python train.py --num_hidden_layers=11 --hidden_size=128 --num_key_value_heads=4 --tie_word_embeddings=true --weight_decay=0.035
Each number is 128 + 24 x the weight over its row's rms, rounded and kept within 0 to 255. Layers, rows and columns count from 0. Numbers have three digits each. The size before them is the row's rms in percent of the matrix's.

# up: layer 7 MLP up, 512x128, rms 0.246, rows 181-233, columns 0-127
# down: layer 7 MLP down (transposed), 512x128, rms 0.268, rows 181-232, columns 0-127
up181 093:089161099147110168094179128131141158144150135134173114121167110154119073130088134141140138134106116119112153121107112132128151130113101130113118159180115129140164107121089145099130140085114099131115118164109104138104158176110176151115134116121175132096116097133136135108123090140151109157070142123145109115170138114181131142151118144141120117134127135110175155124161126169147154146142
down181 100:115106119091117089119138122157153123151150132115128107116102164131077133096120138125092157107139144117151160138125126153167142116111093143120156129137143107148088096085146110135115083149107135098120087104173129138125135112126136163115148099125117143172150154121114122111154103165102175109130160110150144156139136128189133109108102116110151099147150125086133105121090051118107112092116
up182 100:147168114141121139144142141154106140121055126133128148151142125148158130122131113137100103157132149058128140115151137132098125141072129094134142168112092146148108146143127123131149116136109135139118145153112102139137156153129155162092136161088126123107108072161125113147098129184113142130108104130134193113181132069118119147146164158098089098127132140138161143153128112120148135132114
down182 106:146118142158120086106152092166146104135124091151146121127118159134149149108183106113126119123123108170112145143085120133114166167103161197116145115138105137097134136174138112110071123127152136141142150094167067140149174103129140099120128152142156154108139165147157116112106165137141115089120149107142129115148132156156106148148128081130130170115158130148140136124146123121127169134140
up183 093:119142146162144097143150111084159163154140121118137131103171121141105158171178152141130140166119088113153112111160161098146121148152101122111111136117137140114141097170111120129127091113117151116160188112124143108113124090102114115135119142164143140095124151126145126133119081141105172122142111140114160132189143043159149152148146123126134132118125113094171132132122149111118164122112
down183 100:140148119149125125122134132114120116146108128119153106163109124132111106119122122122167174134154143137127100156118106151150163111097076124102096132095087134185131113131115125110143114179136143107113161106143146108176109122185102192090133143144147091151142093138139146141114148143130123182104103117155153129146085098120124118129189137123164135087103144115158123108103091131164125135150
up184 090:122122143118102128092117163166115135081125130155127106124161163144137161138099129137128134143139115124155178077098142134112137066144143160158099128177153107109123118124121150113162166120148147165117153091129137124135180118108136105111091192125141155109082156112104135157119121084115102138162151144136099100119119130167121167127130132138145082156133144132125121146092108101124117111090
down184 095:137078130143136091113147146141149122173064141089103122129125095150119122104139144095153159126110152086106080100141159150168161143140129100113128132141132152136098133137121119151132140163158123129143104076113095126118106150113121148157120186074171160136144113165137152128139141132141139142120124153121148143102136091103085119134108166104141150122081167157159137118128141105126132140169
up185 098:126115130146160164106110196138101117117123143112110126136100131169126158170131152147155132146088153094171138148199180115119160131075118126130079158131136121158152072100138112125126169142115127097144151144132095122107139117169119111138110103120124148121143155110172130185119156136103127153100136106150150129141122144081133123120141146116081124105130134149144115151113110145107134118122
down185 105:115078141128173110118131135138159147170097147142134107114131132116125118128137122146107136136119138187126147099145124125090160145157142159112157082166117136110139106135122130100106164142168071133125120142121111141135089105132110086105129117132145106115144168141044108134113119144157073133152085112124174107125140131139091119149121133096149143159110143121159137148114148136191135134096
up186 094:118123078149096104133163119142155134131139094135126138133150142127109117107130133152107155197139153109158113145144103111154094104106176136150142167136122141082106162094141140143094128144113104131147168190138095144156126126191153130092182112135123130132127105107146114136111151151102103136130128139195102130114113167113104135145128104096149132115116110175114133154106149147107150120122
down186 087:127126087146143145188108128117123124115200138121105114129135082131139143117125149109123114103130100113095130129160142131086093160114101137122092144097089150125135146140128148137150164116168150115176132104132145120107094128112153157152122164107130123106161129121102125159069137107102110091086109139118138198085131114135094126106119117127167158120093128101166131108140088121141124145134
up187 101:114156147141143108124139137132115119137103089090132132123149137095090184148098172154146139142117128102091082169137128171149153139131157126147120098134137081135079108132067189103084152124105114127122107129140141136130092156097130123117103113147110144123118122086139116184124114115119111135152098108142107081144114167088122125120155142143097097133117160099140122132149145152113098139154
down187 095:096104125130133108131167175140120116123164135147132142141135138160176121087102119129072103124124128132166136115137123146114139113131128142129128120147128095050064159125101087108128118143164159105146119115116133118126187144132100146114146150131060155102081135114168116128088142123139128106131140123141109172125129106162127091159121134133135070174158124129132141144115119116112131150142
up188 101:136166125134124155162138117139161149085138120168171102110173122125129124139122140112099111141132155138207122147154128146076119116159132164161110127128134114144134120122124170124143115133098096121118114094163131097100140141132134121157132178140125097117112121118174094170143184132155135144145123101141163101122108160147147134060116086095166168141131124105125126131150112159136132112127
down188 096:131171110081161150155112159085140153083140128152131135137118103138140094152129126123094115130110163123178156139149131104131103102141093109165129116135088139149153101146085137108104170104086120138110099157115108176129107110095122134102118106134133156141115098168123117127162084126148121128075178122114123147142148123109118158125093166123140109170130154124119148135140119135068143157136
up189 091:164137149138106094175142144155118141122150135151126146120153098157133126116110150120078150121111138133152150108112116138133165127140084138133145073131117131143110109192116115140109144147132171166127142128157137115110140107102111117131079108184128089140158122119091182104106129125162084149109149097109104126112086125107161122104131127137155096144105095101121152092108100128148178098145
down189 099:148125115123129131119084101051119111115096149113165156093126119117089135139112106135106141138123123109115079183102114128163128125093147125130141124128129117157102103141153145133170122112126109100129156169114125117170068115131150131164100095101117140144137140143129148081181128122076146102135098104104116151134133085142115130151145133172108146160187129134132123085127125127158125130130
up190 103:164129122152154099161132162143148109128134113113138149120145121073132129170095139126104177138111103162105111142137089116145096148119101120119093094157115127127110116130130160102091153128090163078138141157137093154100100103119116111172130075145132132160108119119146118111135098134133130103117133170142118124098129149092122154172127118107139143105104099124129076167124156110178106175104
down190 110:139151141153131127119116108136131073120119117115127121146130119163162121115166163122115096131087099140174158141117134110159153176126152104057103109112141116089118140109165122123093082124118094119128124116140122092131180102113140123102184160125094140138131144132126075153110141143136116146129140072170127134127175129134149132141134087115121134135115120145125105144121151084169154132084
up191 109:138135161177151151183125138103099136103118098096149132097104132120101126142184125108107118140125142118152090153124157154128107138105106113092073130090163101100167124118119131169123148125137133098156107132116115090152143120141132114119142145139167112130100118113115167101149153139162164132131134131105158147123102136137162167085101133136107144136092146132089136172096125141177131184146
down191 108:120102138128172117102105155100181167140112137113139135095095129157125132115105078141125075118118136093138140175132170149126126127175143127154147148174138134145127139090102097136140111136139139108131135131149116116172130131124134138170137123107128096104171131149131114055120123106147121151141115146104141175079125144142136151058115141117149146119076157118120143147111139126173126149134
up192 111:153138103155068103144132123176116134134143122142145123111123112104171156128173164110138154139134119068123120129143108119131132163147093140153143127120139133139131107159102139147147122110134157141117097116143149133117121126146133146147100109178173169142140127140128161115100137172114118132158127087115116149089130114146148084171146170116126124150105194135094094088141132122171188112141
down192 113:083147140128141155087128123109080102122115191128150142126158138146119131141074155119105124107108122157099142119110117107130132134096126145117183138158103138110150141146164114136114095075173113109160145153140171096120145120137150099139092148091137103118163152113130115150150142118184112118129122123151164129133116129134120105144108102137125143056149141099145143135110158115092157168101
up193 115:160134132111145060180120135127152135118108139108119117133170097100177100123107128109158170143113090163134142118122128119105148137123156114119139127147168101121134155117112135123148118127122103125113063109117108120057144095171131107079147108138149112072141137114111125102105119183144107119129151098117132141125155160138134122126178133157123117102128128126151079149124140091121092111111
down193 111:132133110120149140126153122154153148161134154129144159165164143131136172105114121105129112129134088130146159175115127152127128181106136143150148105141145115128142121133114173127103108163125112139118177098126128117129078108092142117135108165168104108157144127093138120133140180126115144188105130125113159143074138101144110103149166160168121140126143139150167166059148112135129153131155
up194 097:192122133160160150127121124111136149140120099114133129080130168102086141154137133138159118135107112109180124118122102128155101108131129088145125112156119154146106182095122136119062131129170147078114124062085132125112143095141147122128112113148163096128105095094107131134125116079135142118138129101145133148151141100116142139146145152148108090132148099084149122121098144150120120172128
down194 100:146093118162128105078155070118111098088134096118109145169147129133102137118128145117112137114135100123089111126117131104067133115127111130112137158153097101124121111118164125127118127117147119085131114159105142128175160117119155064121162134126113129134113135136192127100126104114121127147100131109183133159130141151141179146154119117140079150132087146143073139117165143156102125128149
up195 104:161122148120152137159128137135106165041148116122126152089105092145136083088101104113124141132150128120122149144136114132096158134119164106082095121129147142130147161113114111114134155115131149137129127147188118168120104134115109105070131151127114125148152114107107167160121131135089143126158158179101159108086133114119124088122142117133102114177110163136115174116140143152147111116119
down195 102:137125087124069148143134127109153114173128130127117124172117135145120115099126133111134156127097177113133107145137095101152154128103111101159097139127112095114146129128138100133113105126098135121150124139152119082119086133117139123146160097133183109100139095132180106162145103115142134085130148095184174094146092179127101136133121166148138110148150097167126117154099108145154142165129
up196 096:093131183130125157153159116095133146157071150145145126114134125160135092144070141110147154133083100152096101166116121174108086104125161109139138124129095083106138155132088146105138174129109106123172134095115115086135117119114121163119173129107087117141113121129098155089129129138124152106142123073118133133104164090128144129116127103132174131140124112156103138150109116135116142124129
down196 097:158129104129137119116145112157142115160136160096134128113156134103123092172138125151143073121147121080117148066124102121159124093156086130110106140159127152107161144151095108124150144104134133146113161144167119107169119139131183113158123134129158096084094131132125116079110132138142106137108111172103130125118117112137102139136129135151170092132090144100088172127096150093139089132111
up197 108:118141158094137142138105103098120132103115109129115141150152153137160114134112145114152152120092146102078145127162107084157119148101136175139149129117130134074084121110131129153166096136139133131144103060108103116151127174120158117085185139155164126140077088189152167124167114119135109144103131116127125152095140131151125118139132129120122105135132088143109101155095143112134132153132
down197 106:132139138150150136145114128151085130109117122131133122118102128110093110116147076122091170147117130165114142122136139121098148082145088117161120099129125093152106114109160077124114143154068137143134099129079122086163134118159122115129097101135150128152137115055106143127118113114136117143111117072173140142159145127139097077132167102097152130129129118165116111171108148144159101121127
up198 112:141085141118125129072153106164105142131127111141154127062127116134144073102117090122153090104082151160155123144127137136130112102163153120172193120171142131066142109138102143118108154107147140125130153094117144122135102150134139122086160157109113120109133127131139119135106123126153101114118100112121124101138128101141107122151168115144137125124100110094170102098156116156071149133136
down198 115:089101128151111146165117182139132130117143115138124118153102127128145082097113122130148139136123135171129162102096101148096129115147162125091144089147146115111157134105140110171141151169120168124122132144090122147133153137117119119111136139083140120098113142120132176116121094206115088123141156107099122122130112145122158101123164126134180139150121152156118089089185131116131134084157
up199 093:144131114147089107112152099191119103113122185161119093102136132120099108108127160126148126155124138139146138153126154117122115117125117126153122142106117111112111121162145137116147180157137139127110151113129103080128144151137113111170157132110146186084152158079147139067093152132152106105100122176142095108126126158113135122142113147124125112130153114136164171143155132165108168089094
down199 098:129070156106095113148145124151096121124146124106107111109157111091091141133112131130105171145161107161130085164129143162127130142159178166122141163083114119133167129152102106124175157143160140100128125108141104137124118142146134179131136104122118140123128124113150130114116162148148168159133111104137191107094136173132109122144109096134141114110133118166076141166126138124170155094126
up200 099:095153184145126119122090142154138086131149122135141117139137136184097138085115128111147081137112135151108144161123146100147123084099120127118131172142133129113146132083117153090115137181141122116086140141101137172147109105149148126157188093116127127121097104101125133143096122125133142107112128116139129124080134104119124111167103123097109075180106127132117116148150144086112119179115
down200 096:153139119159126138148155159092118155063125098077091133127184135160114112109147148135146107102124139137102074168113139151157108112146120116147152147116100150117119137122108130128092118127087123132142124162181122143127134139111128151155135150125134134156161120058123101149142125100144136143108138153161170133089121106075134117155087115108127134124161139112150161130163122143112130081160
up201 101:080100102146162114137088094136096146094098144128145089130131139183123127132130136190115166101135126096165116132153108122142129131150121121123101167136140142141118125115144106168156128121136107129134142150096125105108096177126161129152137156126126143087149175156160122113142119142145181130119156094173118140146173126156136179120146106140124127140138114113182146145115141100079117152151
down201 097:094124127141102119082173139123131135153105119157131127138120129116079162116119147152105119106131145140099125124087129129172151132123139114145151135099128130109171123171124159094151098084114123100139135139108125151092177151127171155109116102163136102121146154106139106135122094127174099108075136145171106096149117134136190104144118132093184148106148124161124159140134126090122124161100
up202 099:075125154122134114136133148120129129097102118152136119125118098140120167149110122123115122149099123133152129095142145166122123148121118109077121079141140141132175114137066108114145115116139136104134124129096150162136095134154104132144126147191101137095111122115126071147139139146132114152122133114156075116129133140101063140196108144150148114129133134093147111150151089087148169168160
down202 101:133128137124117133145142121139105159118128159119140183121166115168158129097167160150119128126103116096105146117153133108107103146110142162141139116103142104127173151148119156116113130096133114071106135133146124069141131114166128148102103133088125140163113086111180112119153143139147117109086203108126133137167110152120152116057123131126128143141118117126119137147109140157106097072140
up203 096:144133142132138092124119125147114155139120096132155093098132147100128148107091111198125160158132161089141110105134129081147155087119123136133156139135123157141145106139121111118090125145141115135195105095137115126120150100124166138153137123180120158110122149176149166174165133138114133113133134159121122153084120123120125113093143115141149141137112091190153125126092163087152134092131
down203 090:115146155062056112120130130096116131111088134130113168138122100164127145164157159140128104153160110141140144141124123107147161114163128142110136122130111139111125119122137122149144126128106155131125114127101149144165116099161156147146105124153116167137078078110165145132123133114115168100125151117154127123091171109147147086088120144129120137150117191188160125138140179108146116123120
up204 096:124110141154109143129115096118152144157128119074159117148143135153141132146135111138101138104132126118130139127136089141138114161129183118126143140165095178158124157133110152117129134094150150201126111123120104147115093144152105086078133145107126173136111103141100140177105127091123117126133111095097115098120094114150086111098128155108125147086148111125165160126124206129153130118125
down204 089:128102148108152136131142154095135131130136079119127159149112112108094102124098114109127113117167096121150146093143152166157156091124078170129129110161170118136149151106115127151135087083112146187132140174139119134123145096124180125159132113113143113134130103087156146119122167110105134161131120144152135117154136118127124162148111093137143095099128148105132125122067145072128168112155
up205 098:113140097127145129157114093095136107097108161191131067170116090126118159159111159120128115137116118128157076166111157111167124141110119143092127138105122126075148144149135121121111106136068131077157091149103103120112162133145155135133138128154097135133140155101107119091128130121161106133159144114132155149113094124092153099111149134151140116153118092133130160091134120134110114084116
down205 096:136129131113112117099119167151154165176165115091123135102136131174114083138127176129111150117130130134076132132191155083148147095138138111095153119139117117116148154135110149156124125107154096187134124114128131191142133135130123125087126157154146148090132137141125165151115173107086109152145131164121130128110123148119101121141144157158159126116170126135111133153161121100152127110176
up206 099:164159118147138116095100140118097158134147141149084087106126173131090145150137130114155147114128113159156147098127122120093109143188116127164136112054163172114139122126086112094136112122130117125129113177140139148118103112134133120101126137121116148135174100122150131127090110114122088119072139126145134145142099093155162129119117128139109120206093123120147106096111129115119127102116
down206 086:120136122150130142160146163118118148136099143120163119139195118111154141076153178142126146138069169152146185099131156142111114098112117102174115118115098124116179126141141187161186161110147131149114154123146135123107111095130158138165119139101144124165120132130098175119138120142116142139123133161147123136112157119103093099138113178133137148147108127154101128152110126122122102125110
up207 100:122101142122148157132094127126116125136171091135136110153124145084086142080088147148118099112081116113128098150144119150137104174112139112137142187060138119135091129117127168117114167153136159123089125125095125101143135098096171138096126149135143113177121150148151134152124172128123132104108113115131113144124128147114142138120112098142103135118105146078135118144210123127135103127119
down207 101:147130128111131154100123166127099126133130123158132163135159141152119128110141174079096135090076145132131076138111116090102114115128145113116120143113135136123107146143113130142149129154091148075144102165120131123126107141133102148139141118092106126123090127156102097136131098142083151083124112151127160113104139141141140065163120147148161123121118107161077109109143079119189111099171
up208 088:144130110132140135162114131142136087101133125060144098127167123126128138127121093169107179091140156139090124135125102136158116134098110146105159092117135111086118108170141144173173170105105127133134115124111148157097148084142094077099152149116115105102133104185113119099129118147108136146113130120143157118156147149108139167135127121151061143116135121147128105151143150130131111134086
down208 092:142175150154142107111145156150106159119113106112139124143122133117138157143101088139107127143169151164129137109182132120152137117138114138128106104102166089111113140102148129136115108104130147074107128145062083154078110091124147188128128141139137082103104176161152119113129132130122148147128126109138131123115112118136132136128150150189108140112118086100081128105120165144113143082141
up209 099:116154104161094107145114127096133123180168106078131161129138125127140150076121157136157136115120108126134108118119140122138088120109086123109122151113091148134133119102110165100162139112153136157161121105113122152160153195132114121126087121115140141142142143108167151157081125136127070145147082126081132106113129136117145096150133120084152114180146116106132145130154083153159109124128
down209 087:119121086123136124149153146093146166124148154129117085128138115158145125101096118125146123128116131170117136094098140183106135123106094163142102121134155119174129105102138140140072080143128157125105186124127143139122071087132155169126139163131101106098150158130139112098085107160110096129173104120106147144108119097166107170136134154111179135132131154121121148113129131119111120148106
up210 108:155113128083122121134135169150118081150126141099119088147116126136130110080145145129092143132103129104122144104159124182176142143150124122133119172142131139103184110143124151121117128093122122139107167114157116103111091135131144096131131117125119147111188171125131153096100103123094099109135160150158107131153097103122136094120132111116098116086102136091105060128167150103144151145136
down210 119:117127135122131131157108082121127155157140107106133110142082133111121110127128118114173166106129092138134140134100141177096117144113110109113131156141195143160131115150147125143118120080169130071122098141139184079173112143093112109121135181118129094098104113129169122142123112141114083109164104120118157137118187133139135078107140127104138150151149150130104118158141127107129120113136
up211 101:112116118139137138098158146119113110131142108122120127102136147135128092128142148137125141164101144091126135151137118096177147122091118124140090146110119147056134171146150114175122138103159146170148130139109155140106132150114132153102108090118138140182125125100122132143103102137142171127123164075139133132108155145150148168119131111182095119140092172123095095136098120133079162144074
down211 105:109128134129143072121146141113111136136107140152119129176128087160107144160083140140113104103107128091133153109132124170127168147150136156134117154121117147140153100139096172151145154134088096133132122131138146118168107109119142147127183141109145125057108111130136095123130090136157114114194126139159176073108137112114154149094126137126131144139119134116123124121117118100105083069119
up212 108:127141136149094128117134157152133120110098146110121126065113131122124161099152107114117148122114116099101127098139102130143160171136094108126138144110106163143126142128122125111111112135117121126100160133111137149096148095114193138134149185086132104170142112111111143105129115149159094094131125104100166130150146126143134191146170118114107124141109138141149069059157135079135135162151
down212 114:152143137123120140135158114104130114142129112108072120179134209133139114129172098114146145094087165091144133114082106096094136165151092130127138121114104132131147137154140134124100134144128105151122103140099105128144156161113155121169116164108104133149118113164161165122169096099175113108134098131112134119140139123100190114120136145128119145129141103150115144116149099080096123098128
up213 113:163105141125120153156125136134111104111124104141117169117137118127141174153107161122062116154078076172143147175083134121130131121098107128114096139128089089141160128119108154135109150107116109152141114127139117122133097151116097159107098146117083141124107088112123131149071156143111134166118125135132068103126150120113146108101125161123148146141132101124135075108128137135125158097081
down213 104:143100148151112136153106173122154122082146106108123104143119135147084120155158105127146113129116104107133113104145097136090143129151172133125125156112174115134134129141113117122141134125100107114148126120123102137153170113139153153137095138159119172140163185132126137086164116127169144130160099138119117140153090051101158150098107109095128159114156118107121111084128094103140141122068
up214 110:094105105136124089127126069127124136124138160110152109127137144131133135140144138172109081092144151100144119097153107126111110130154128141175121101131157132169136117127139179167123119104153173113162146111127164136104116167148070110087165158131120113143139149111160145151106128158137120119117079150111147155151123097087140103143126129135118115179140174091119132105111143139179147157134
down214 108:084106126103143114111148166128193164127159096129137129133116195138128135102144126098129111148100141142116099136108120122132102145159138093127164120111157120127091114146136165130126122118119112114107180193120128137108121100107121148134137109147130170125132135076111132133102097111114186173124132088106145141117129134143092119162139137082093159150097179150121106102138149116098131144137
up215 106:131150187175153141126123124133121136122137162116120127098121117121125099182147133120137154180129108145190094111120132173114100137114140107112123140092120160151111113136113151130160106113191133093131122112114116110099117074146158140142085120112124128096115123156152148153131122109117138110095112116119158115123130073106113130147115155141144159057112123090114110111123097097154127081140
down215 093:145148143100110158134141121167118116094123146121149111128150131123097173106113113148121098138210083127142067121131136144136115143136138118136114128126126117147151157105112156150142160092081147143135102113121114092106113162139173132140160131107111162125107164133148140155111121086147131120143101096159111102131144152152111161130114122124068130172112152141136084131093127186132089149113
up216 090:199150125130103108146138172162079123125117182171150108134105110107139072115130133122153108122115133129095154163143145142175120108141099146123122123128152135108134157144128126137132150129113166107138120096114141096147108122097109108128125144112112138080110106154159134131137144147121150096127168133063109138143145116153107142114162139105106147130157135168138177091099115142144171155078
down216 098:073108110103162131141145141122186164095109150130140135146128116096171113150136149156138154155119082115140135137193134126148158130125140148112131150159085160117114130118105085149108071153112157122157124144113087133138131126168143142121131076144093104086097173091118130131135138151147141117089093158100142164137107163115109122135122142140127099141166137101145125109138153130145107119109
up217 097:129134176129137163121117148126173136154117129168134106123097148167160092178108170129099059133119114139113101123168149133124100131119130152146124105109161072122104175080143102105110077098125110140129138094103142101109172174124137156144147080144107160144099109119127120134119113146141120100118099160124109119133164126125140114138163147099103125135082115130144117155120144133117141141131
down217 099:112148096108109134129122136086101118136155164102131152134139134125150178121129164150124096098159107073168155175146136148109125113151125107127136130088132130087135123179098091138121119127195189127110131120159124129104082144145110136092113123151131134120117139110133125108066143095106141159076135120111153128112132142126160097083161104156143117140118102116101127105108118108131141146103
up218 112:130132098151143116144119120176148115098112087140096097143125158144140138152125118135139115138117097141086113096104143110129136112180168125118105181127109088134118152130127113150151112105115088113082118108088147148124172096104126103138140124149164139148137125166117126108136070087118108122170156118140100101126176144121129137114109149169145115146091157165114114140116147113162120181173
down218 091:117124141145136131137114094138068182158138124122166094168105115139100125092112140110115163105152169123130110100154113140107112102124092117100137119079171166156162145071122176116088134119150159104148125144113155144120123123147161096125117095124126148174127177144160144120153136126134143138096156106116082143133118164124133153109128139100092120115135157140119110140144101100116131087145
up219 090:158124140135080109147144158168173155117170113129112136154115142123094152083120100115086091115125168140152117063117130152112094154142103135121144118101154098121130107129098121137147128135141144076137101141098144096108123106128151131114085148116159129122079114126117160137152142104146199155128134140153131129127089127154117118143102167096110112158172152143131102145088153117136132109142
down219 100:147136131131092111120112092136121062165133127173109129131095123120087176151117136141119127120161146123083132115109123140163164139100121170127122123135081122117171131130109130138135127173178108103147129140183146141145111117100138045132160129127122154124126136134123147163109136169134149113108125137111103177138181129134157113139133085114159119139124143125096099114122131161162109137098
up220 105:099149135137122114126128103150116108114173139143153126139124133166108120128154195163124138117109140097099126144096165139126110126133144108141134121087097146123140118149156086126102166174139117085143106100094133150115115133131141165098187129071109139124145157092159182113155109176128133135124153114147148118149112150109125150114147108125106173106112113142145119180140111156155107142077
down220 109:183179101112118103163154075126073065127116100149129145115106096157134123151131124141119148108130093071107106130128108110133136092143103095146161118124112127123136127119136140100154112147145172144098136087104121135091141120164125133115134136100172139168126130114110088143118159107129153104096107171100124155135169107101113141110137112171113149128169146133098129133125120109125100163122
up221 106:144171151080139104122122182122135128141146170121134141125171134127141133112126126093113100152087135123105139103108120134035129128137151094108139142107150112078151134135168147063152138136125136120092113092112099153151111125148144073144116111124128131130131119130081132172089136133107113125117142128122153101145139079166112135147096104140099138144112095120125137155133167136136142116095
down221 103:107152124127098095107172150154157111107117110101110110144113094110103122127157139139139149134097156106078183135135127137154107136138108165151204101091116161125128107155139117192125146137140138130138136119123109125160149091119126144159123157108135105142112124089093137147150113125082152150116158096096116132129134076169151168137108139093133123124123089112105103146162117129137136095094
up222 104:122117074138171138173110133143154149086123175126134081131131117149127117093115092130120142175124104081126149147138119120171164143093146101134133114166120123147113124136133090150157148127118151099147125151157101155115108081134091141111145096126133142138079126099163192079140094100148112134145133148141121084161140104137119130168133143114150120148109163164124127127117126135132125165155
down222 105:169121099114154162136133127130142128080157148163151133147132132105107096092114172138169112141151139151159153159119131107120140150145117166137119072115083189135135129149121106123129151132123139127140131114137136134124109106117112152166153143138118111174059161136176170154130116094106113149134134149158114133121186111130122097123112098071146100118116101159125107169124110119107117122130
up223 101:142128147131130113135072102120150137115127123153101113090112102143115098112111105153083113104161141145147107148103129104156128082156117104108111128163124127108167096108193129118098143124111107128145085143123164161098107129145145144129108121141153063080151111125148152184142153119103097093121098128172129178131070133084124134104132137141108118148128127131121130115163133136154114142139
down223 092:131117136176103108128132120120121089116143089107174171147151140161156145135148123121142128109116070132139145124142103092098121122131164145138179134122111137126115148124121140105162125150110112182168167145111178127140094134159129154112165103114119161140120149102118111140112123126090106150151116086157164076115101089119138091080135144077102136131126169101126150139145143112126111163125
up224 111:135141123122181149103117155113146112128133106102153127146146144118141117104116140160097067157121089112114133120098124189154140108141115132163134101119089148147099174142164137172152122102155164127137134127121126124134144126123151161134123119160114121105103080118170150136097130149125130115133186121159115161124136102126118094102113166122116180156118102130151122123142141093078119059139
down224 096:132123124110171122159086096168172113123152119137106107141126108101165158108096127154193136110087120119087159120088155117114142150109131144126110130124129154121160132079137116131133161147135129130135121138108173147074137082114125113127176100126134170151152096095093166125068135139121153101131095143103153116148109111126121124177118127138128122150104126102125120128168156129148097146144
up225 093:122165143121133163138111132119100177092169154107147134120137150137152108116114104139130140152132202088086127111155120151187144122120132099108178131124137091056158154133141079128143068142123169126161117154147113104147151130130118077130142106144119104126145135143143159148091098149120134120107117142124070120151153115128135135167115109125103126138141137133120110154105120124148149146118
down225 093:096151124106129170138135120119145123092146126143138122132122143120115132126116132144160113132101176109151123147142132087141112119151130109093063134167118136114112147140079159120084137129117134171121112129095139125116158120139111143144140136145170160119149107099098157087088106111146092118165107114115075124102089097135119134115070131152073145120088124093128097153129066095117129146116
up226 095:107108156146128101108140088103123120139136129085152104112142141105127132163115162123107099115100127122116101120149097098076108165153156134099132123106168121165101144156122137107113116109091166169128123112136133148097099143131119143130132103135115165071117108071109124081100101141101130119103103140148173149119125134120086107118156103105121115116147142110162108113110172152187159101156
down226 096:169158124112117191161141140126124144127085105132108090165119147075135126118164167115115116105096128135167135114171136125129157115165096125117144094140125146198189130126106137126126132100150125117144167148132102103165111126097129088174134119141138090131129111146096161113123134085131140152150127094143129161139140100106154108150161133088125105144112117145137134083096121127113117107128
up227 105:169132141104180166130088110100132178109113147170112117100161145110150132118165119133145174137121123152118118102162062161148133157126106146085099161129149142134132184164111106084096117139133160140102139115073121148101149145136138148148113125124117168118137160136092139124114115064131158131147120133110145134128157143142126106170125113103117153129135141128144084118116130156120095125124
down227 121:130098081086164151137118143140184104113132140207087088140158172172136107145117136110116133152105136127124105130144099102119124094112136130114108147161129178137149127096137079103146152160097157118156131142107113157128140143135099113139148118153107141157099160138121120116129111107155157116118147137122098129130144127139148112161169105124158149155104080152133112091081143126117125094109
up228 099:150148194124097155129116139098134109157191119148127107095118122163130143167115078142170109168138122137103150101141125138093107112101094111126146141133134151164110122145200104142135113122096132125126117130095148156110126151140142145169144136107089090114088119099135114145135146113103138099163140140179109154159101143121116157123154131130116110097086132102129154134090121128164131097119
down228 102:093130126163112154139108121205170168106160097121124133134135121126117127148135124116146108092153135091136139121157132132147191131144136100120138111123141112127127099123110140142099121109118162160151122137083101146092170151151096154119114131153155102191132118121162148167121095095147134120087137141142119121087099083090146126143149141103151133135129126128079090131160147131124108140083
up229 097:137114117152090151161145132190141160094109136135104130157124113098126126128098145106087137150107132144125148121080137163169126103122112170101124134162117155098138168107106126143117115131101177153132124175060161140161145086164128118076107112154143115127136140112096122131144133121145141106124120120147144116153128111119081125119157110138142137165132066130130154115121102125104135090085
down229 107:116141193162121121092151123134123092086156125129148134130095097097121129117138121099131128132124102099136112111095165138120091113137142122116146099098104112084101101154184131119157126112123137106162150119130150132096129125131104122118149140103150119184178129104123142108136158149153132111132139149118170122126130056108131132157108089081121173172151145138098131148095168107135138131093
up230 098:148127122133106148110159099138140155078116129152130139154150134103177144110106145142117097125142111200137135174153150095118107104112142105139122119159135122109150083145158137134109149170148161141126121134161131130129147137134117109080164081170131171129120135099107080130087130115137145099116113153121124107160124098139074192155112138128125123190155122146137137137113106137156115114130
down230 095:130120164180133121157147171109142075152122162168080129136145169105105113136153112149109150156142088090108093127120128105136150130118125130121155151068153185189150130162084133149138117112131114129160141143136093116114124145157092156132119127102099110142141154122151130114136111127125131142145147111120120124130160151148140112165106096137116163129139133090119125156158159143127155188112
up231 099:121122144102083133133075092150164121105071131134122097125102139139122135139109105138128127120126109119118169149141125155146125124108133101100147135122161133144137140124143149097115097147195103108105111106149137100108118130114133124125175127135104099056134095113126143112101105118144156138152095088121135036159130169150145179101119130140116137129120150121121099169093128139123112125102
down231 094:136155103197127150116142151159118092142174147120156133133101133140093123121149148133098131130170117138113143093157146096109154081090106170156148153146170118100139163123129094122146106110098124092125175143146120138110123113125097135163094151154121125159113115147129128173146168127146164115144128107119142073126132119088116114098114101122126094135097171104133125156132126149150088156107
up232 094:156125125134104107135115108130102163147063099138125125149147129117142134144125122163107116123130135134095125076100097113166139097149093166154100119070126083118118133108154170077150128170127106136079094139151095177107112134150151129143106156090131106138121081124145149113132130154172116127122166124142188131105134139110110114122106121134116116112117122087151132081146121154157138135113
down232 087:100146106113138158166116092093143157129099166161186112157158122110149109138140144090123116157139116138124108212153124146137173152166139153113127130138139096117091142125140139117088145106127158135119094115118147095128112103164088106122127119097133151156127132131120116109126134111126085173130077122113150163141103130104105135120137173140115103166129104110160161166119137105142105147103
up233 103:141133085145129144111168124093133140136103160160133116099141111122109136103120130146133156102140081135104134106171123092114155158149117108143155135083148130117163085114108145150162128158112158087143102130104138125103116135091062100105115116106134135104126135149118156100144156194152102112151116103168113124105190116109150156131156140105135136119122109175116156093120095124099134157113